config.yaml
head_dim: 64
d_mlp: 2560
norm_place: "pre"
norm_eps: 1e-06
tie_embeddings: true
parallel_block: false
init: "trunc"
init_std_qkv: 0.0196
weight_decay: 0.15
grad_clip: 1.0
decay_fraction: 1.0
final_lr_fraction: 0.0
seq_len: 1024
train_tokens: 725500000
Each number is 128 + 24 x the weight over its row's rms, rounded and kept within 0 to 255. Layers, rows and columns count from 0. Numbers have three digits each. The size before them is the row's rms in percent of the matrix's.

# k: layer 9 attention key, 640x640, rms 0.043, rows 83-127, columns 160-239
# q: layer 9 attention query, 640x640, rms 0.0444, rows 84-127, columns 160-239
# v: layer 9 attention value, 640x640, rms 0.0471, rows 64-100, columns 160-239
# o: layer 9 attention output (transposed), 640x640, rms 0.0459, rows 64-100, columns 160-239
k83 101:130156057132128111157118152125115116110136139148180150155121134112147137164083102136129141140148132149145154160146093109112100106149133155136154087095105131129114112109134137142136120094120120111121107150142106139073096164118107133094125144
q84 096:107112121107120113118126140173110110140136077135103136142109143090114140132135104141131044102106103121153106114120155133126119119157136132138124135112162138157113140160166116160132089149202152132125159128121100142140176143109139144096128119
k84 096:119160107128124135124099113166129106114123105129101110156080166103156118137154126156121115144120106128181115158151149064138113129129130129176158121147109106166121129120129111193158134146141113118153126109117125120122108120120095161127157122
q85 095:165127125108130149152123157121131107148127102183137155144149129111164131180105117161116123161150110128156164116135125111137121139074156104164164148140118149152167087152149145106145141131130099160113125212148107117141103135159108163106127149
k85 094:119138115139138130155143163115098105152136113128134171128104162127133144152099121141094133167151146120122124128114095140139092160103135164159183119117154148152106136148149124155147133153136111116124113183158101131121109081135150177074094117
q86 096:125149164141145138171128112109138174141071106091174151156110123118116130152135147097154141136166102145107081082116158124128154130106147113153168085130194132130102127118175139153124126128119104123120077127154125169119101110125149165122091141
k86 102:119143119145140138151132100089181133126120134128102143109124111133099126123148112118102149065126129118142122084083127142139125085110138101111149142133135132115165121166166139129112160128145131182115098163153157185193094100148138159120119091
q87 103:151090068150114134137128098110146090162133169115065143082130112104127119059084143118136085112168135150147133136156115136131139135177143147121122108148136128143124132130135119131140065095147119097123108054158127113120186149148081165140072178
k87 108:119099099124123151148168117097166146100180124154076156079170091153118132095092118116170130173128113148142132119151148115173130113125098141148177115114094129103149136112140082103112133148135118104122109106112158141158160160151121138149119161
q88 098:110147109143100100161101093136146133137156082151117101141140176120097141147127123114097095145077144140121175148110156120146110173133110131182093161106094106146090135129108093128151138129141099136185119100138090119144130128090109111123147113
k88 104:136114130141089132165145137122089152172138129102137127138137128131157124102154131099111126167126094149105144136132109147135141147137128138130110111166087107188088093110087095141139083129117093064149102109122083112119154158103160076114130108
q89 095:121074110151151124134119115090139135120144146106140147119129109141083147178118173130158138165129077163130139171151129144156105131153105161172118121152157138143153170121144131139155125112112156126173132082193135134154130132087095158138122131
k89 092:102132141148150104132154127131130115150146134116165126069163113175121095134146150140128117137108122149123159083125133141145109108136089164124122110139093109097089158109120119088152106139106149109165124072122150129160168102140123114165091162
q90 095:137138133152136156213100113119170138159138103121139145094146159146115162110146150147089108142123118144134168141113114160108140124123173106106127122144119152143127147111134137076145171130121092140133116152138122129125127159152120041101101144
k90 091:129101116113132121112149133111112099104159126100141146107142150133111156085141151110100134111104137115115147103098084153125129108189120127113100114093134109150149129131105116121155126136107092114114140147159107128128115148108095134085086144
q91 099:143109142146113087123156113174137098117130123112141130137151114125129126081154128120141147114145102116131145112146101129179114123108137137150107159141157142135135113133157144135138097113145102118111160146106174093134121141149124149135124129
k91 097:156081132139165132141117140120125127148130124141088154171114146150119098143115146164101147150113131138102102152132110131158133143106161150181164111104130144147084155107156141129174161135136153112118131133139136136110120127145145140132102138
q92 103:090129181140139094146110110173105138156091124116094134170171149116159136159106098130152125172147113140098205134130133136110177132123104109145145140122113151101142082136119162106125115153152136144136113150139106135128102137131161121115148141
k92 103:137144102141107095166095129150108135168136125122076163116127142099137131142116098095106168116141116143115146127135169087124141120123130098164100109136142114102114112133132162100100126144114146170158140138096099150156071141139128103141102124
q93 091:136124167145097057168159139157152117137102167093088125103150124145136130145154143182138139128131136126128189138120109158141120107165159125110139166152136132110145152165131077121173115143150150094094133130166133118140122137136148100119089134
k93 092:121128114164117155155143135123153113156141097080079135132111123111128099160153115174130152096129155109119134158153157187119096165156134127130152157110123114104097155174079110153151125122109119114135127103140097107103135140137094157088095181
q94 096:103093135127175104141156146134116139138153150148122150166161127143117113120142151150068144152162115095125187125099107133119134163120131138117102114141109138112154085148190124135117141154135093127118086156164154125157169137135155145108155121
k94 097:116126121176151132078134153138072107172104104164065115150091132109131108114116186102102135140138154080115123134062111097160094132126110150151127108135147134110146099080112157116093151120112085116132154142110100163145147137117124122124123118
q95 100:146125157099109085096104146137137115113127137118127112055114156154109136167094135111120138095143117139155147111120159124162132118096107142141108152160132133148164094132098119131129135158127105128154152151110142086126089105145099159147144098
k95 102:154151135125110125109150105103119121108123125100118119095116113128162125126167092166109116150144133143151161126086160123092147099077153124165100154137118158152111142145138105113123101110146134161163122123121093074122112155115147102121074158
q96 088:137116111121160107132148134156145129145092137114081140116129172167186146131126108163097146074165144158108100105121116103115124126140076072113125102114110153161129134133146130111109127148142133099116125135179106133125132115114114135115104107
k96 085:124170101113130078117100130152136163097146117132150111147114114173165144140101153150139119122109156147165102131131134063119122053110116113146120144135091128158147133135137116117135133156129118112098142168134109147123118165134121150094162160
q97 101:133115137126136109151139094141129147118125093088133120151108145145130155114150121135108145120166150159077154122121132111140139096100085109114118137124090133130107100103137137112102115154155110127141142150106100114137157153130126098104155159
k97 102:111136090120140099172109159145124159142121116129114098137144132165097101089131143116096162107141142155090112149108167050158150094116136147102125114135109123122181130090151122122133129172127144151136150145102123126134101123115147116130154090
q98 095:141154091102104126118087140149114059120127124138117119121155124139100099109139165080144111130115131099126090147117115134150120135098162087170122137095119125149116088154176132106096137131098152166139115094145136124130156140177112168191162133
k98 097:145111128081165115094106111181111104142129134146143112160159137125131145127118121133113133115153126168122120128127096098121130103105132159095133075152179125156125116139134150104127169153149086184126109131095164117111138139101129139156153135
q99 098:127134123132163149169109138094098112176127145135153122141059133188126108157117132132141079175120082148106105106141108137134112155087148127145150137157135151120099129105109130148115124163126098165137131125148047148132090150157117155134123127
k99 098:125129130085123064149152133142141137118161141153128099151115104182119165089136127130083116118118125128112118118121128101133151096073122123127139154148152148160090128117139116173118147137046058173167108154117113152121147114147142087166165086
q100 090:136148120194139110156085168160070149143124135144157123126136102168129138126141124143128171116162145115123135146118109187164157125137106152134135112121124119089129136123105085123133164127139145129165106195152142149158079106098129145140115085
k100 091:120138137140137129093125118147092104162129123118121116144100114163083139123128118145099120137133108106113102118107080174112131151102141161118127109163145122140101150120104117130106121100129140104163104123180112118146127138121174124129109157
q101 101:162116156121102089086160152145130099124141113128095116132122157180125127169176164099123116135125174115137152134073151136092116123101073130107120163106136132114133111154145085127101163157110126065137100087133134135125094110153123148110120139
k101 106:159166124136116137104126123126102132155104151108160110119096122133133145150152106111100102122132144151055140117100135126112087128141138128106100143138108150159133154139148102084146132134153117062140111147084123115150110110219139141128152164
q102 079:116097109103158116139120137139124098147099129109102120130110092155088110145121146195110124094175135151116097121138099089120115143094102132113120103147165133148103123143154105129132134152135121097114111113181149092131133130127129154148140140
k102 076:126162141134136138120110112129143141092118131131102104158115137151140154120165154143156120112140126152167160123110127097109145092077134170159116132147116112145140139175140118113207161113151139153152112157135129119127115149136159134122160140
q103 103:158147104100123089153123142168152124160121133105101134166131145137145154103122084149085134101170120135123113126139115139115151146164122151151153160161096179142094098136141137168117100141134113112162126112137119142106177178101146153142118158
k103 104:143156107110150104124112108146136133129166136144100156113093108159096124167119158157138121133154121146131149126142137072135145129151147140150154104135102129138105091103115127148113132152165141105133122163131086118119117146114095164130137140
q104 099:127138103110145116167122128127112121111094144099109113162121132078136113115085127160164087164112127128131105122158153106135125147136145164154138128131144149139114140136134143150170135119179117176114151101138129130120147125116153134118152134
k104 101:105137139097070086168158118128160149109129154121120123148139116090152140134140113132135108129114118132124138140133103154133151115130166135143100129112075139130079113103118117136147135128126125118158141117131150122110123123117135119122113126
q105 100:090112127106135097181106116129144142065079154140112137130149108128114105156101098125113145131179046195097163102118121125162133133123152137137128133142117158124153133129136159122152094116178099164140111169113136110111108101173113114122156118
k105 097:124110152144137112184100124121109156101132150085087127142099172131120123094127112129122164132150141136135168140092131123128163123108152115109139102144141116126114095143105143136141138088137141207167103148128122098130095175159108143134123149
q106 103:095126130107123103171164112146129119098099115141090126106137128143154137103114143121119104102116110150090140127107118167186153108125123122143101152129137070127129131126159122098164140127138110132134128132163124157095131164133168055161094134
k106 102:142092123119125099148141105131138143119144105116087102111128088159168123131097154119110140109085090139126101143127143107118115120110127097131086141158141078135124116107146131114143179149115061145140128120139101104120102158127103111137167090
q107 102:135138107146131134058138137119135123107117127107107097156143091122150112128122110143142123150153087116149121143128171121147123144117181132138158095149165158152164115117130138159162131137131131145138182106137102087094116163143106133084152134
k107 102:118151110123138149141160120112128126145145129115096121146136136118117139139129111147153109089145126124140131141139177146143139110103107131130161097156179148103139138101142136121211125158106142139142176146133099137112138140152079134084070162
q108 095:165150139109150195111104094115150115108095090116119157112159125067121135111130149090167176104114136122173114121156165094118150104143135089136134088099108112159128088155123116072128133134075142140084128108157137100108161136133113118163175134
k108 097:113145132127118173110108095159144112075098100118151166122199123142123149105122138127126180107137162140152130099149125156147181123147111123130130117084118131141164128163129108111120109130147142150100158174133162179124146150108115112119099124
q109 096:155139140155153166101155140134127104108143148126102131130112141128128179166181133147161121125125127162104116137114096136133113106128114096146134160146159142071127163152163097135145132144100163073132110137162094086134082101131126174139146158
k109 098:143175100130135102128178161103122151138128116107156160110141111102138152163157120133096141088146149151113087144097127113113099113120121137138145141105156159118148159124159127125173133122122117134123093163133155132138128135146138132127083156
q110 096:118155143130132124143112130161128123094081146115124118108140127113150092109109137136151125108134149104153139157125175117144147124141100101135116110136146117115133138137103153168140097122163131130111209161114158091103123136120107088101137091
k110 092:087100117107103147141105136172124130144055132113121101187137128143152107096148109107118111106110123118096119124114159166125115135168121157162120051152092154155114154118090138163123094119201141094143147117145155086132109140152097112102127152
q111 094:112131166102123090152147095132147111124120074095138158158089129131112124134086136140119091120103117146114151129137137112103131149143117180180095134140159149145126156094126132122163104127158097139126106128116093122151116081104109139141119107
k111 087:151122144139129118134100101159140119154133141117125161143108123127138092153155139181158132122122140159142178122131146070120162123102131154180104096122093116151136172105146160119124121157098120132114124116125103095153098164134132139161197109
q112 093:144093120134124150108147144124150174119124113141089142123100115102123135102098138127138101118111124137161131121126120060119118125162125123138106153097144100098109138090091163169127126156163099122113125125088112097109178125095112107141136121
k112 094:109119132134111126119079101118172115141099084156078106148135103179097104087142178134134140123072114161109100109156145060171120088126148142176149143122090090144139171131151102118132111159147104136115140118110072129168124133146129110135150121
q113 097:146102130125130141143111107110131125139097164114124157121142147135133133129100137125168109099136143144133149152073136129151110133099066097101141098093119097163143131139120128149146123123126095100143119125154129118129168153158080112118088145
k113 102:122133121102120147152118098107090095110143133119114141133128122131110131084095158095127153123166082095156093094113119143169102108148114131123156092166130137140151129158144093137103150081152126108105141146160132176140149152139109102123136138
q114 097:089120113153111116149098112121148149150100126107130160141140108140104163120099120113154129154121158153110156136162090124114135143114133131120129109154131153096111107074173131133107119140157134065155125129131071126114140098107154162134130154
k114 094:111121112126136125155142132108118155165109114098146154107130092090124151140097107080119135118162145149168152109130129113124119122104103149114134076160135128089107124098172139175080142132106129112094115137123113200100160113118111120150110109
q115 094:117152092162146092093116103145147154134133109144124106116117122133085107149155166133135147114163129111173153149131137151117106168146136147094085088102147089124137164163087138152144139137159161170157130145132143062134110093119133133135096062
k115 090:114124163116131139095133114136125106159143105104115129155125131096116129127149117132147150152137141144173136092094106152150109138137134165107128134133096128104127184143094143108156105136127097114133151150081102125139139153144127130101128119
q116 099:113119132115124139101156129159111131124142100153113111169128117106165148127138089099124116131110145117114086127128132181149167072108139104125131131125141105167140124142166127089112122127116126168118121167106173133159129155109157128133185115
k116 096:165133120144121164128107148137139135123087089149132170116122159080136095178089104124119152147146140125084080149080123146115107115138160095112117135136128122153162098141136136122130133121122128118117113128102116148151142114098137124125127125
q117 099:162178126108142150154152139139126124092117105164130140117106122096148174123116119114107115106120114117155118156118164120136146097181169126169166140113085100104132130131126147120159116171129106131112117151132122111145140102081148082142138137
k117 104:138128153111144126151149173120137098149107128141126107105097120144128083125167121146097148169144140126124116124073095165129126133164160156165130098131058111146122140126123152141155149181114112129110107154155088126144124102102158162134121127
q118 102:129146106113120137093105105123119081124094121088152165125113136112118081133147166107174115086112131127088092139151127125137123107126106121092171104182140166115129133125125097114095107096134191132122129108084140120120136157105136164145121106
k118 101:138107119097122097109124131134152116134118110100109164095152095117123124133145114164132145081124114121127098130118167131099111117124102114105128114177155116105139186133121121143131104107123133137166142109110198145094156141102123111132146125
q119 094:121088109144127132127125097143132161138122156093151165127142146098139143151151122171180185153129118120149116091140101077114170159146115119162088106138141169127115105085091162130116108120125125113106133165161159117129133138154136130148179140
k119 100:128101080145148076120121140151139136100107116107147116158175166107143120140129122148160112097142139095125129144142154086136162128139094142135121091127138150117160134142137148135141089130115117154146114155132092147150145150162078100136122133
q120 089:162154181111116149158194126163126111112138142134141136124125169106174137097118128103097154119100148150153112126147133105128143129154163106141128132134144109125100127108087103107125119141110107158120142109099095123108092103112139051125135135
k120 091:151129146155119132119096127143117113117110119108146102136100113159106085142137152123157124148104164159122109118163095108145184142156146129139088121103158128147139130145126083120128101140104135123112111104132086116145120081139120101107169115
q121 084:128125106134127110143122123150095132084149129112151104156127131139114173129164145157125178167155121161073134139137057122144114106080167121112139156130136157101139147115155175075149139138105150086159126120153154123112104113143167147120125090
k121 082:137153097113145099138174163109100127144117101112152169129105138082103146149098096106104143099118160118105099174136071141089137143139109169099152109107179123072155150146154174141156145150083155131114163150161144179078151125114148131113112129
q122 099:116120101152173124148114111115131129109070152138110163168128134104173108109126161126110117093158138115120115136135128118139133115108087137139154106147095134124143127163148119132140146119124081142111093144156156087093133164124110127132151132
k122 095:116157163117112099159104092109163116115121134160119119136120128109130164090114168126149106084141116130109123093119090144150121116109120142125167091099124138129168114121141110146126123145134088118129147153160186085132111170116132122148164140
q123 092:135130102178164147133113118134130123159117103134160122152147141165108117115208141124144136144125130124122145169132104167152144121133112148168152112110117135091102119148125115140116186170117177105140109178140148132133120137076111140119122165
k123 092:151131158165150145121096134149133106176152116092149130125149189125123127112122137130144104123137145126146141121134070104125144163159140131148113099116118137097112153115105127135143155148131114080128132164095133142143118138117104154083110139
q124 099:151104095112154135115123146066162097093161108155152086107110101127129091183169130169124132105154145161144096133121145124127100170104176131123136140102122152120125137107134168168130127130108094179128128141130130128096163132190083145092160100
k124 098:140095089113130099128118155101116111124119111124108095170121139129106127128133123182126110122154157155118101156110130111143119134128124111063151086119131163138134147132150160123137126101127130190169107159123125121097152087133100156101140134
q125 103:153159135193140132141093158120129198134115159126154126182141127139093170125106125071153101134092138107147128171098140145123114113110088143127105153103130124096135172164127146126127155118134170090152143096096169159140064112118156120119119102
k125 108:120129163109113090111128094095115137128120188148170162166128119137134151113139123069109089134106070129085117128136108145115088129163145144134116148140078121123120124142141148106135138104145133108137108084120153145145120077178173119160105137
q126 100:140112122106148108097114140137092140127092108147088178153159153096159135112127161137130098095108114127131160135149114119145117105147089128141103125078137119135108087126135146166143157140166145103093118149097124110141169182098113123164102120
k126 098:164111123136166155107076115113124133134132089129140151161141122137156119134105157117081059160110112141118083152132135114155120126099101127229134124134095125156102137076140123123122151080158120085097147140095150137138131117130058096163146134
q127 100:100120168102162148125148137159130169089127122128129185121148110096164161125069168162186107170125091135139125113151138143153143126138115092140124121126179110139125134106115171140174153135096086149112141155130120111144127134151150123123173135
k127 100:090116130087136131132159104133116094114147111135149153141123119161161131126112128149120112133109105108096136107146123138167152100121085121162160130122118131162101148095123099130157121114118110113123122199150114153128118139171146111146153145
v64 083:116088115166149100072118178147115078133141117104135116138151148102114137130129122087111175104137140100120108116131141121125071097113142149161122182120165139117109070127108131148123128114129109142144150106118076084111108140062141180145127123
o64 083:180163140109149124156107132101082136157111115146143140136121115176126130125147135163153125123074167172135144125132117125138112130147113109133135109115086107105116131114160111112133120139155134108079107176143126111149135140152121117124144142
v65 081:127139127092130124079155127121086134131095139138102118144162117127151114070114101112123174136167136125106126096137095146117115177167093137125122138193134121115124094146133139121089114139095109106119118112097126105117125174154134165141147124
o65 079:124110121170136103145147158164155121102110149125157145163100121102132164120119141119178122113136093139122120144144162131150100116135151098145132105114130127129095150167166148162152151128150144190081102107167144099155136122119115125094105076
v66 083:150093090128166078127136100085103168158154112147147061087161119135124147138115145113116117090103088106147144129123125176116109176126114116122113132115102140146160130121125133099108092138122087141123132130134108132137094135133136114145129108
o66 077:113148121137112138114064138156136126137131086135124117160116156142135144104156104139109176125127171073132137140107131112150160076155055154126131117125123107140149130102106115126144127121126144093128137132132146145150137162104084141107121113
v67 085:138090163134161138123126105110123170108188078099153115125135106090111119155083076128145134137132105153145130145087145141098134168165122110154115142121165106115131149098107080128127128111139139150087134120111133104093119138143152114147118165
o67 080:121124111123096118133127137138124106113103139155127142150103124099163124119134121132128113105105113103079147125164119072151093101095104085119142142128152162104147134154092162115143142152152119088138125149117099119164164114092116126090149147
v68 085:162159147177155133135159141145148113144154100094138149134097149132098133139099131098106121110151106131186159166130119116118150106135141141121110156126132177092112171106143148120120096115097136085131144110132132099172115123055132159113150148
o68 081:108099119102149118089137104142151112149117155157140133084115106113116139142143143139102152151115161125101089099113112129132122118112134109118113073093120103117147092125154157147141144117156150127162140105107139118108106137137190081170132125
v69 080:135104124141125184101165080136127106125112110173087139124177150141151108146162167086136116123109125106131157131115135139139076109081139119116121092137075129172107139114152132130131111127141105175105150140138109153121146139128120118146091073
o69 082:147163119152098106143119113066105151153119115092094141148119101129141158140185139131106133123150097112139128106105124135104110128153110135127116131151156120095128159106118133100149188136117149107139151142112134142139081128161111121126118139
v70 086:134158165115132131145144161139162092130120094087115144134078105185097148152134150070089165112081146131087110119123133141110132072106121141120132148122110080117125138097115132114131165072128129142179158114193146091136127083111130121124133096
o70 080:133146098107133092139091096108138170134140130139144124158158161144162136100109100139130101132130153110182131115161132131134136166148123138123144116098154125132144087129127101148108107176142147092099138141100099152130094131098160149161110156
v71 085:134149124128143135082126078135109125155144128106164117163118116115089120138136130175116124129137141128160103147120087190118148113080135126094134139154152123108130147128106134105144138120113160127122141129098130132130132139161155137081142170
o71 080:121141128168155092105094153117150158117132122119122149123117106139131096144146141092114134108116126088075077104154155078147092136138096147151135118135117141151108084111124108155113155168095147163151119080194120104163139132119113092164111109
v72 082:157164122096110133146135103128158161151128119110124105156169108099204171125086111115149124109086138143153138152122142138151096127160110158169163167113096130114138115100111090098153113139124125133097112120144110142138130158116161073118109099
o72 079:117127119133164139096126102145094128132120123160161121133114127137121156139123136128123157152143138136071117096114106134093121135086084114121093124127172128132154143126147152159112130128131105126126134111114167116092108120089082168138138152
v73 089:104114164127108124107150161104116100144166126160109160125124112108114099150146147111151155126124115144152135178157126146116121114144140112082164125117095130109113151103069140145105140114102143105164138138123137131114130146092161159126105148
o73 086:166167104095144096138163119130152133114112107105119123114127123168139151110135141140106155121143140157113173102118117081102104132146139092137098155151146132152177117153172107121088147126163130139096115140143110122103132132166128139147147158
v74 082:148125102103136148124150109112150169124117164117139070183149124094136144120120090153141084145149145125147108120112140155125111120083108097108168134131139100100130107108183101154104100141123158132135121113128173146125107131175125112117176167
o74 076:100111086169094087128116157106110115095126126119119142095151131118141092154105160120131128128104090143087141153123119113196114125168142119145109084115095114151072123143107130124135132117145089127124122158143137124116160142112142148179074103
v75 084:159064142154148112152147148187092158129104139142157139099145147146055107128086094117105119095120161124141132125138162156131160142115069094145144104124126145117117105113148131117106149117104101135128123113155135140132159098132170148112130122
o75 075:120123118121126111145093157108175129158117106139118112158109127131170142119157146116118186148164142156126149102138116112117110090124086145074133123113125130112107125095078128144097156158136151121129135146132087131132092171140098109156110151
v76 083:110132139127116107111123104173144117144133161140121087135169145108175162113158156123105172116121142118128122121077168134145118138139121160124190064089119125114111164140120136121132133147106103128141132134076152130104152149148143105087104131
o76 079:139138114117143123169119114116098131131133141161143146161145158160131105144093123147148098111136159146116131131164072127100120147091127118122075154126149130108114149137168086131145149158151108122124123124185067188091102123116120145124146113
v77 084:120138102166156137127104148109097090140125091102164147113135102101117104142105117126153123077121123135134123106128138132088085134128115058135133114079116108129130134106113108154118110154115137090168117127140149107154160120148125121089159093
o77 081:141133144155106108131128114135107136131143117147110141129130159129127112115143149140124128161150156143124139095111131114134147081143121173129129125143135143143122094105170145122102149115145117116091132118141137112159113149113107141147083118
v78 087:173140116146134121111107114099109128122130158131108082135111082116120101155151129105102143111149114119129107106109137137116083129111094100132124087149055169179155140116117115117105080123119104131144150090114128129128145123130059104159136093
o78 078:116135129136148119143157153126112163138096098134114177198100133156139109108135131145139110118155166122144095172123132105139157106141150160140093144152112091117126127132121145128135157120133117127139104167101159142154091147113160171120114113
v79 082:096131126156187131098135186163127111147170107098111132141156081138142112165130121109159122169125141105125108107103105136089135149126135121110124132129165103131103077129135131126100158084119105091108125132088116106164170138112122146152168155
o79 074:165140125105099157142123069115131123148126121124180145113124145075088102124141121146102110103116139165120154137130163168162110116158115175159154136098137119125147139112103140118118083130125150126148132166126119151104125121157170139067130097
v80 087:132137126152135060135164106141143141167092143108146146127151170161127119074140161154158121102158152148125099144143127152085147102136120117105153118125139122148094159141151144120122138102148143124185154125112131145127148129116142163072111167
o80 078:131119124129117160131104144118127115091123174174136153124128099142099118154134131105088118158104135126156136103094098167193123140122152153122110162167116129141142090117096075146122144139116093121131145138128172120137103127162134130112113108
v81 083:118137142144129126119130131144135089113157094159123159170079138098112112158139102166095125127115143119141148157105117180137135142109126179154133140115183138186131131097127114181137098129151128145122114107122123133157144162086157131127152128
o81 081:122138124121105131113105155092112168164111169110159117084180141120084120111135182125140104143163100126079147121113101093139112133097179086164150132112095141134135098121147162090124131105122198136152110128172099120112097111117119152159102106
v82 079:117132134129134130109110103145109150155113072107124089111148091125113136191147148095142134106128072126184174096139126159121084153143132180123098131134114124154177095129124110123113140122109076094142159098106114150121145149093103139175143089
o82 074:115124147118147138163119146142133121113138120106088184149087132122110151111110145133116120151108175114113119135100107115106162106095099159152135111112165134157122144141112115146125107135138159123128088133110104140124140101143134098146107107
v83 082:162117106104138115133126110077120142090127149154137124118140143144097082147106112131142113126117118111111129106107172121125119139126144066114167117146126136133163163101116112143124140154141140156164117121105158167148144128147166108135122090
o83 078:120136149161138124162151101166112109113085120125096091137065088142178119094131134122131111118168108139143101122151063141133158177114122122120084119152103086102093120169124101098129137109128138138101152104128121123092132152137101151126112184
v84 086:146139164094132112139125134126146150106120142187158121130150130130142111154090102102096127151102114110130156150127147116146119134119088097102129099144095109104116110128117118127131130131103144127119084118131143157194144145128128145142106112
o84 079:140103104125145116138100111111081089122076129123130093151126125136145172128146151093106149132099106131137124140124138135116156133110132130094135110093189097103186172131124162153125123138135080130140165166101112082098119132126141108088103163
v85 083:132164144146119182164090150117116149147137095166122125119143109107166146113156114150126129160181110168164143126150161094131145143174117103109167093163126105087130122148061125122110194113093119077141114133151120088123116117150117166177118121
o85 076:086147084132138100117173103155147116109093123155152115134081097101089105156118115111134184084081122113152109131166126153142128130089134107163107136118166125114121096138136133158127127130148119139118108106149166143127114156101145124066151131
v86 080:139116103101150149129132146166112108089119137104128158166092158168118141175082146115126093175128067108139147144126147119121121139120144129123121105137148143118126093110152121125125147114096117111114129118115130088176147106088138117186176154
o86 074:128151138108120145132136158126153153118155140172145114141124150082129138102130123107133143129146163113164099142127102122136116105110089091172131153158098099124141145153085149080131110103137097161151094124158118110117138127191092122119148143
v87 081:125122170126113152140124126086118117126140138112116132145114110174092096103149130133136170168139142083127130134162149151077173142127120152101088129153114145141146135128112153086118154108113098103128145082129127126095118157116064156140106163
o87 080:125127102122163115128161138137157153099159089135168183141123129094122112159156108104142165095119087132161155151083158124098078138133113147098111169144134134104133125163095115137112131125179144151123151162142083135120091133178173120115120124
v88 083:149146085122127092140163120132111140154129108097135208150134135171134102159133143130152141133117150180164118138145128146146103102156160103110129092120114096096146143120126132126107131125184091095094144100110144158101158109107154149087112088
o88 078:131174152142120125105077083097138144117136141140070098090135124139136118151143164099101118144141100074087157060120124121097173116128084151124088138112142149147152105129165097151156127166072173129171119094164120115123085120132166118151106156
v89 086:099127128130136182137138120153148152101116155111138159132123147166130143127157141130118151080140175140082144133118162110095142133076150138153154156130151132182155172126147154126134127123152118162143095137117104170128101093136107169112144114
o89 081:156130119136138121111090134118110122094143158126073120149098149109134129140097141152161084164141110161144117133128095145137096166164115150084123111096133149100108105118140149127129160138130094102140158113115139121102183138084162092162144090
v90 091:155136083124100113132104136072112140124070126110121122164105110135123139126096126074134123124137119118158096131144082102152082134137112105111133084119074097084123074141111094120112109096114143135138172131104139158172158170140103120118137084
o90 083:145126171122166137141110116171137111131132176146146148095179124135126136140128168158127117122125136066129120076124123161172150096149123132098131120151142157169134115142153139116135138138108127084118127093140155101112111160135124117127100147
v91 082:118130141143131125114132114113113133104128098122144130144160135120181158145088133166125134142162109085163139176153153139076119134142119136169153131129148119123156142127077141081136131151129122116135148094094128147110111106122148142153145151
o91 078:161152124148124133139085109132122102120168160151097109078072136139101118075162125085128151092126104180136118188131145138137127112144113128123127172118132121123159138137165139162141120112112134106121068136131156158153135124129094162142104115
v92 082:131103111129145133158114133141090147114122136150120095140123100143128104117117124107074170131107090126166140117158077078175121139108143138134116110152116132067116130108114156108120139123109098175118128136131164116166114134156099108139163105
o92 075:107181139120123124141155140072130130142133148146130154147146158109133117121102182155129081128126109091085148145111138167103169068142082108103169146113110145151168137149149100126141143146134155108104141136105093144149180120155103136117163118
v93 083:114166153100121150130128143119092102138109104150155146158115108106076115189055129106111151109090092125128123144156127111123107166137086147108113084122150166081148123120101106138158180125122095101109113084134123089130120101080126085175138127
o93 080:156158079142170103149118110093126114120128143126095155101159156139182146117130133164138102132163129091140130097134123117142163085093154123112129161087128085167104148130111108128101086120095135130143120154131137120143113126152134160126112148
v94 085:136158172153163123113151147158134144164160167132131126209091105129131159140144157125145178157153121115104145096085113098159158154086131133147143071160158087131128149112140090151154137107119150114076124064127103097109153128099121151138139067
o94 080:135114060086134151146116115110136109081090120133128123084159153106131143145084141093135069115105134209105138121190106123114103092101115129152088140109132141123116129140127130089155136158116151135129112142086129175122119112153126119086121112
v95 082:154142124145131133106122179135141118104119069110111146137133115099134121110103082141173122101112116144132137154105099065136132127131140147088068134150132096102103094146122136147141156107118132119115185111148114142094130123101130125104115128
o95 075:192139134136135138134110077133109120111129172105174121115104107168090130182122148112157148186199125146081099090127159169127108147132095121180137119123080112108133122101086105113162100113155113136102076147130116128134150180144157154091147154
v96 080:147121155107131158114125085120148129114115130169145126154106127084113127091134093156124179134122143160146140155127117095129159146144096141165137129139117116126128131127105100112150122147140136100116167120149063102155068157146130104130131101
o96 077:101167107135138121135139140122128180141116166075107124142148136132132069156110112165133076105109114133087143104159152132109145115119111141099159097134166123129113118140141146111139167074123132127134178105167111171119170136137094126088145128
v97 088:110108106127134146159119107147150116147144175147190120090148127190125151109131131158148128106097160158141104141141150123155165153111147138147132145125129150139086181131148144094158148134132164113152130156107096143160127131177171124095110162
o97 083:075110135109087122120157110140143128120146115143094128139126136095146121128109116111100129144136139123140195171127111124110106087137110120102151119134121088115166122119158163135110128125144123120112118148167142140101154126082112097168130097
v98 083:103151170095148163104119143122118139117161081101122143105130116090109107189136117102141156139084139129100135119139117147121171128109142146126111141130136128103125140134107151128122117129125123100124117103129109102134112105123100107146156136
o98 077:144109079161145130141123139188106147129112180122096127094126179134101110087124119127158120139163139148103114119101122108164093107120120095167129137090143142124149134111134107120088140116129124113112138132128158134103121131117145127103127130
v99 081:149134151147117162166070113145166059103138086123141112135105144113119138150143123150144134125109106117124133124138137161132138146096167178159072131059116087119125188132108132169141157124094122107142123132138106120158100112106122080132134131
o99 075:109116142142134116131137169103131157158172137127116090124093136148080096119118125091083155158101117153072144073094122112173083130148124114112119126098120120153111109108128144075135137110131173092116163100116122115112123089101114088098114114
v100 080:133129117102129127110159142098143057121130153132120130168118165145122083159119110122075133072150147162121130150134114095130166099148105164130119163167118074163110111139130106139153133124147126085157126122152144145098155137105124109111131127
o100 077:165125151140122124153109118144138119143132148112133164135126154128096122086126129153161140147151115078164130151133123145105116186127150127143191116111179152092120111073118157136129127147117137177180152125147107129162116118133131174134129117